config = dict(
    head_dim=32,
    d_mlp=640,
    norm='layernorm',
    positions='rope',
    qk_norm=False,
    attn_scale=0.177,
    init='uniform',
    init_std_o=0.0,
    init_std_up=0.0531,
    init_std_down=0.0,
    lr_mult_down=0.7,
    beta1=0.95,
    lr_head=0.0084,
    final_lr_fraction=0.1,
    batch_tokens=32768,
)
Each number is 128 + 24 x the weight over its row's rms, rounded and kept within 0 to 255. Layers, rows and columns count from 0. Numbers have three digits each. The size before them is the row's rms in percent of the matrix's.

# layer 9 MLP down (transposed), 640x160, rms 0.146, rows 144-221, columns 120-159
107:158122119122141119119124158071137135172128110160149112127158123174101112145119131110136172122148127119111097154068172169
096:171112174137174126096126071158152117128141130159123120074122105112161163106139116107174156183112135137113135124123132135
101:097162161164157116129096141143179119122170150147126126114129109127070145098097088106153117108171147128113135181151130074
113:186109099144129122132113084110150144134147117151151107171096167131112146132144115150145124147060135128156162124108119148
101:091158137135121141135150112135122099170163116151153150157088120158177102095115140113117127154105117143104157146132132126
111:140133170169099134080122096129148128122092111106131164157080129120093116129102103141134128147133146161144119124133102138
095:124175118110115172105123125136088106130126095106116133124108111110075072100119151155109109118101113168099150121140147101
095:129158117133114161103130125149129170121134123125164104134101106112170126129105128131127132165151123107156079131102166117
098:134135136108147145101080159145069118168081123131134145144108112136123161113105156113081088151165100139107151157133164126
107:105111118086103106123186106094118115146167113104128091096134167126124175108165114183102121144139118139127132116149124120
103:130125147141119105145110145127079146141140129089146103100074112109127137141138148180125109151122135130139107123120144135
115:153164141154174087118131128114105113096135131123176133118146173102143109080092106136114136134151088100121127126153150135
104:114109146133109137168107106129116118106143147122112131146132106154126112117139108178116122147163155136152131138127140079
108:134143156124169142136126155169152130135107093150147140124114126101164120107148116105144170127096072076136128099143118148
115:149096159096140058119170116138150154135073149131124116095179163146150135117115197088115191120163126164122121125097146155
094:138160132137164188136125092088114121162113139148111128117131129127115135172132080110134123145143143159111120144155115154
094:140051124133132110149171124142140153143129104124169086143131136131120098135101129137136158128134149076137117159133142149
101:125137168098124127111108135105134163151134139148142164134140135102135112117175123176144098122123151182151108133161126128
095:099186134114101147102109160133146113146141133131150136091093133133116171111098137107090109158131124176154115101131145141
105:148164134095139124131108155179132124150180129112126124126155144114111131148104145119087127203141068093111113106117096103
104:096094159082132140139120125129138164182126119156113111085133122136120153091142144062097099100198132159140149134124105107
102:160131116111140173143171126145131089117108115141113144168112145109204117119087130144154113109125110135113140121145116150
108:118109136156104158134130184110143114096101114141152159091119133113112100127143179120106095089146124099145154149131135139
096:157091135092128078136128123143131112077124146121194132099167152110132101134156119091097128108126138126145151180190122117
105:153141135138122158090153148112132103120131158150104092131108105089112147133128140143143130113093095117210121118146132136
094:084099115072211124139144145146147115158149142124147151101152156118136139118148183116128132113122126133102148101128133107
102:158133125115093159168124139121085153122089133115128147118145110134115121107103084112174124152148127106157118135130142119
102:112147129158132123120104116113140128092136104148149128111130131142156151115142151133120102121156149133122135117111114114
096:138150145146098049101147102167106094115113119101098147142133129100142103110145127134103125107155171108126144132126092161
091:167096123091135119109110115173142146163123120150118085142159133123096132128156151124085139159113109090110136126115130130
090:130129147184156144108124108139119090121097129119148104139140101125149101102118130138105163088123125133173147104135113135
104:123158116136163180140142141061126148139104134147151108102116156115136138157125099113134137150104111137105091203140163144
102:130134120143113111091096137083114137125119121140121109114125145152144115126114141165112110130148200146114131123124136131
101:123114117128150109146124118128105141152108148187107111158129129148146116119172072156107084136118172101143096151120106117
096:158137129137091129154180138112125152082147149156137135096156098127151122137143163125109135113135109130122144169092128099
108:164131138115146154153126119115128103075099163133138156137127125136133134142122132133137125103102135143123067139136116150
115:137094166135123131152133111142171119103124094114085098130108139139154154181142160158121111131101096099146145123118163133
099:115128101128097138091116153128117138148113131134083152143128098134148163136171143095158115144136123114108098158118142126
093:119123120167140136131130137128127156104133118134114103145143145121134114099156102136127117106074146111091129097107166180
093:157140127130107124081122132106081129115154166111120110123140133111121129117122108149133160099143129131156102121102139139
100:141150146106134114132149138095133140129109118143205104105126134170087133162131118128148134124150148115088167105091118099
096:158143102130120156094128102114143127129102110140127157172106163157136124081164093136120126121085122119094121138127159143
103:120131109141122169153102151077134113121140162102116134108173124129114094158143116142155132138124137132158095119117152110
090:141091113170137123066126119157150108123156145102143081137158093139092107139140118152107089119179130171112125135091106157
094:080144144123120149132106143117166113128100130139087137125145181084137124142089130154128166098113164116126132101142165146
100:160147097140138158145105119139115166171137163057180128132152112158119140129136135145090123145085066120152126117144137129
106:147114157136154163098160092153144144070133149112139177129144112117157105124123123110115093161181092154121138214124101129
090:080165128129118111111127152090146116137103116139153154100121165132143128149156133141126117061109160142118150088142134135
095:194102116159191167135129117169106120127132114120124171118124164143137101131110129120129144152147152132167103132107119134
096:107129120140126139124110094141121148078145139135135147125103154083164153118162108160112110161163143127114135131113140076
100:154118073129134119101127121171145108123094107152122147089118086143106132109126087123107097113167113118143137144159151115
101:104193142136108098119139143196111102134181118141147117155112169101133135135165113122119095072135125125102101160140175067
103:136076155124161159114116189177150149141119136117151149105072094115104130138146088100136103133076139111108095136149120125
096:140123104105131119086082138139116182140124127154121121137136126142101107146128166153175140136177095152151092126140179131
103:117133100135168114133134110100099141102090150093114084145134120146136093143079172152134128138147161140121118113116120146
095:180099109176103138134098137144085151154095171132113125172141147092103061142190095145095159141123119100131142141129139124
098:175124111112105109147164126150098105090076140105147126126133111159091081081133116124119119140098110118145130123119118133
103:121142094141132174139147136133150130109143126120130153105101123144140127156136177109134117149076127127117118107107132177
102:133156126118109132102124115121088097121151143114122134125152136120088123104088115146147095127132136134136131132169132128
100:156145136137128140160126090126183151135131088156126183083138072109127139146134143121137117091103119154093129105123140125
089:119148135134116135097130118150139146163091140119137130133104108113185063121137087173077127091165172124114137119104130104
092:139146100183102154138123088084110137125133104108142084072154101138105126120153118170127151119165173166135109125142127145
093:126128130104122121115087119169123144136095142134122129139104104150183139128104167145133139188109129136100138135140108107
102:097158101154133142109116161198105109092143113146130095094155110075103106104161074161144112128131138151118160180152112145
088:121077144091137126121163141139130120155155122156157067126155174152070112123147124147119121113108122152110093132112110113
095:091113140139111167112106109136140096122132078140166120146096181121150098161150139152137158115113089143111158118157082121
095:099111139106150112126144139135117178084111102109161142100116157133121141142128139112145125186125133124131150120160138102
106:119135091107124167112107120130157123115143115159153106134142147089162137140113121123113084134129174123108112157158149127
101:150161129108125148132159105115152097147153169144155126120074149093141141108122112127124100150132126134076150163123118149
101:114111075120130120127133092140137098146118167135089168132141105169176167109124134114128083179157106126102140119137154136
107:146083134139157137128130126080118159081112125143148122125132129095097150158119159162150125131151152136135086159086161092
096:177099136130115099142124115122098156140132131152125115144104114145093140129185137107168134133161104114147127112139086126
104:148110113114177137109092136160126113166158141097141174117134112086114150109135113125133146100155133089136159138103141099
094:082167109095142112136117096142164141140114169085116142129118169169142069134144120185123129118137167139133127092122160131
094:124133098131097134096141119180102096162108134129169157093146134160116155156103137159096123170155123099135095109112131166
104:109130125134136146084168107121156124098167099141159128140117124104102097106100092112123097112127161086132139095107100144
102:117150110125162122097116114124128134114112126144100089112160125118114154160128133158122112150121134111137117085110115091
094:132098117058149142153096152108189067125151166118088123112123174142128089118106089131129129137136102151135133102134089137
# layer 9 MLP up, 640x160, rms 0.199, rows 145-222, columns 120-159
095:096131139095146132129128153082106146134130121145132185153098133134123185130146121116103160160117158147109106153142111138
107:155148115166140177126115133138151145111143136134156146129128135122113106128125144086174151134140132132132104081148122151
089:125143122139126138095100156139105144123118103102111138099169136139136159129120148099158151116175128148107136120139127081
099:145147149101151144134120103157138118133151081092110150095153132125121101117149145099079158082118152116088116126189158104
099:086128076113162122170094137118070129118138170123120146109124119134127130107139147103096122118119115146104169131140096154
099:119101100104111156159106117110143116132148075175165140153155121151140077149136126129132180140106097102141038135151129173
097:102141183129116148157087159100114146094099095105126193144150120129126159109115133095110151158141160062137158117119147147
097:161141112157157151152093143103166160143161090134131121150171082155131118171115087109101101124125106098094152139172129158
112:128111066135098071144145167111125141152134100120122128088160163103127168124092103136092101138135123145114055089160096138
099:112058106136105111136111115124138144094148122167104164131150128132149141120121130067101120100165145150166113118127132131
106:117133126175146167146141159148127167086160087112142102154117137124179103092111142121121135154158128079125144098157138116
101:083113101086151126131148123094131125142127109194131130105147159132129063103106123151097067153135111102142099120133154115
108:119111111152134146140156123135053136093127106154147090151122114134109136134115099132096137119141112142129112106134138178
113:111127202145146206115108158110162152155146086134124126118090156160145086129106106156100106118130133131104163093131173124
094:099109092118126135169158078140137138153117124128112144127177170122095125120114145133088124078130174111146143102111166144
088:137147156156111128141100136125119152125153091122121154118136146151158121151136096127134090131146119129084158142127097139
096:126088086118141165126086128132137112134100109121125089111123120115148109149108162142139111128129119103100139111151076185
099:157106117120123122173185121136112191111129155135110158142133109104134149137128111118158115058137120105119113148166088148
114:132097103154139126157122166142147107137148119102127150108125134152167138082132134145119151138117107142136116124111096130
106:162131121132150101134161091133135157134127154124125156121144122115127152135128145079118156111142122121083093093163143142
097:106156097147156088135098116122147117111127154138127145122141126159116121147159076124111125143135153108136125121111139154
105:142103137124132143130139137080145118131126137144148131128129120128082135098136146167133125158112091135160131064130149186
098:140094112158102145139115130150097131099134140107105091125162144083134152162067123133102146106127124120104082104110114170
094:099114131142161098147150132148110118137069139104133157142136131136132135156119112136140151121141138095091137126143105124
100:178110142126095149122128156123110133102101125134098130129109135135095150140150120141131130119144116118126091129136158142
100:135127183130128095126118138170153098162134147139143102105137153100139148129147116118129133109124160121119110109134140139
102:117139091133126072182120164117140100108120147157143159112159134106138142134156121109085127129118115083139096139101111183
103:132130139115146152102130113140148114143153167133140157115171134166153119138168122124097122079121100137114146121134142154
098:083106101126126102131105146110127119129125152118131142118113118132152123137142037152155152124121106162122127137144129140
086:099144139125138114154080109101125139093125090113138163120137143157158124143128121134125131119099145138124098145143138162
097:091110133120108126105128121162126140128125073131141120082107131137178137059130118154116141130129096104148133085141119119
102:129106181112151174148128115139101117079166126134113143141134142093164124157146152102145090133079144116099136108087126160
097:144127122112115156164177164128154105057137099139111135113159127106120144116094166138148156149124114163056190146100107132
100:153111145126143108118148131094134168147144154167108148103097129157125152140143159121113087185118149090170097120131112127
098:077141156116140099112103123158134159148153120077137146130137162145124128133121121092111128112169122122116137104122113111
117:108103153114116133151139189140140145135080165112174135139102143132122101120164155179126106147118135118127119092152084120
104:120078138090167119168129095127122110102134140127113096143136154127109092110069110106152140158106151132122166088142164117
092:114145127110105145115125139163093086127123111140136198104109134124150176147121155119121118133172130119152160167137090103
097:122121094127109126095137115136180117153106136153173141109133153148153161157142145132106128093129148146101109122141142095
102:129098105141117120153124115106144120098203090151149170084165142174135112146147171107114083069181141100130131133140130138
094:111134089128141136152143150122114184173107166095108120100143163139094111116179111131111128060119137123154106117102109127
103:114132076112124080108141141141136123126120133152127131129116148098093180138110158142067139113126112137133136160117115155
092:130105185140162130171114161118113091135105105142100134132149111147132104143151169142095140067113125115136113131112137085
102:167131166161145128112167172099158154140129132130086155103139119138097106127113091118143119105125130142142113152101120123
112:117094102127156141146119154120152138123122106080101084129103110112157102104099139109126109177136098133160151124130136085
101:141101091125129091115073140156136141109112116171112121118113140163096093155166107145126126099145114136114071109130063132
088:163114121137164127154104108141128119100157107127132145128146165129134102123111100074108116134123145125123124143060106099
100:136112120083125140144089102160140169125136124172112110172156126116164087095113125128129094134151167132135191102143137114
086:139121117105091127154144153118143097105119081078172159088161147168151125158100132134120162089117132161110116161107152177
101:143131131112152095148114139113139138135122175115117118131161193110129107153128134163130165104102144114140116128098124145
102:138154142164128126148110157101160153129092119096116133132143111104107105099117111094149162112134181106103118097132133158
099:106111126149122159167141114100126126164104151099127121119136093149146152115143135144130107112167069163140128146187123129
105:121131151157168142167117120116148155137126128149120147159117122098188111146118155109102117184082128132124154114114126118
099:161133160175181132097170169143127133145104117148186164091109124162142137133122135113114130142090125128118112114106190141
100:139143136096126144131113124090160129056156096121143185103136148120106135113119131099124121099115144132084130103089126110
096:128136116160161148138129135073121122123109170153127096090163157098138108137104113123135086169149137118138134117178107116
100:144139160155142107109137118116124133138109135154144093107140176117139153126108096132127126117154087097119105123187125151
107:122108123148119104149086119132112092100126141134102129164150123112153107130094113118145147124115131138150142104120091160
095:128103175079166119084086176143138122115131167120122129158136165144144120105102146125119136116114114088112138120152150158
091:111126118156094148129133131116203108135156140127108109113155144151154166106158159133085088141120106072122088134134119172
092:123161112067154130151134141162132121156140143149130154140124089110140138164134091088139147106105125091092115138109136143
096:122112082135136105132149118105159120140142141131159186132123149099120120132144180093086158118095128079154132165140173153
094:124109118166141076151151142150136127126109125155174153098085158197116145127116140114118127060115141138137098119134137125
092:101171118139066099122131138109118140112176133105085152136148122130111091083135127114128104123142123119135148128101140143
093:148121132108154110137156130142144157099148114116149113142136097128110125130121111138124071143119129096119128123123162180
100:122099088091134122113138104138122090113123090123116135139168166093132135144116134148117095121153146136150128108136052125
105:099158148111199136091153089160113080138134135173109132174079144152139103121095118130118139147151156117129130089095121110
092:105129112105113094132122117161122150147133141089093145109191153122126126156145108139097128144110148130170119112154144159
101:157110140149141104097189117114077170115132119148143182097122126139115074161107115147149145104162139103173116115132133128
108:131112101103139127145092083153156170165171117164120135133134175120131109150125068142120137094131132116137101120173081126
100:112132123189185099147115144155143097120146123110097139134149111141172133121169144130098127121154071095169116112118157142
099:131161124127090119145122127159128115074143143148131089153143124167120152142121136087139120114095135135129083116143113149
100:167104083144141089130124161150176120100187131078116122204141165127094126133144153075135155124154121134114137153123125120
091:136121107175139130160161174083153128099101153122104104156134116097118117123139129102090124111129131146148162146147161078
107:143132163148160053151102133137128123078117143118109155121156102140094116156183126155118118081118131094097131133158113105
089:137135115112158084164147115157158171112132144125128174158103148129142099126108118109108126117113112175094148141117105169
099:124132148075134152132138107159161125114162128117098121086149139124138071126125112142155149136103117107114103123114140166
101:067118137120142146143100122101148112124148131148152134131131124106122092116104131152129112139079115142109132135136132131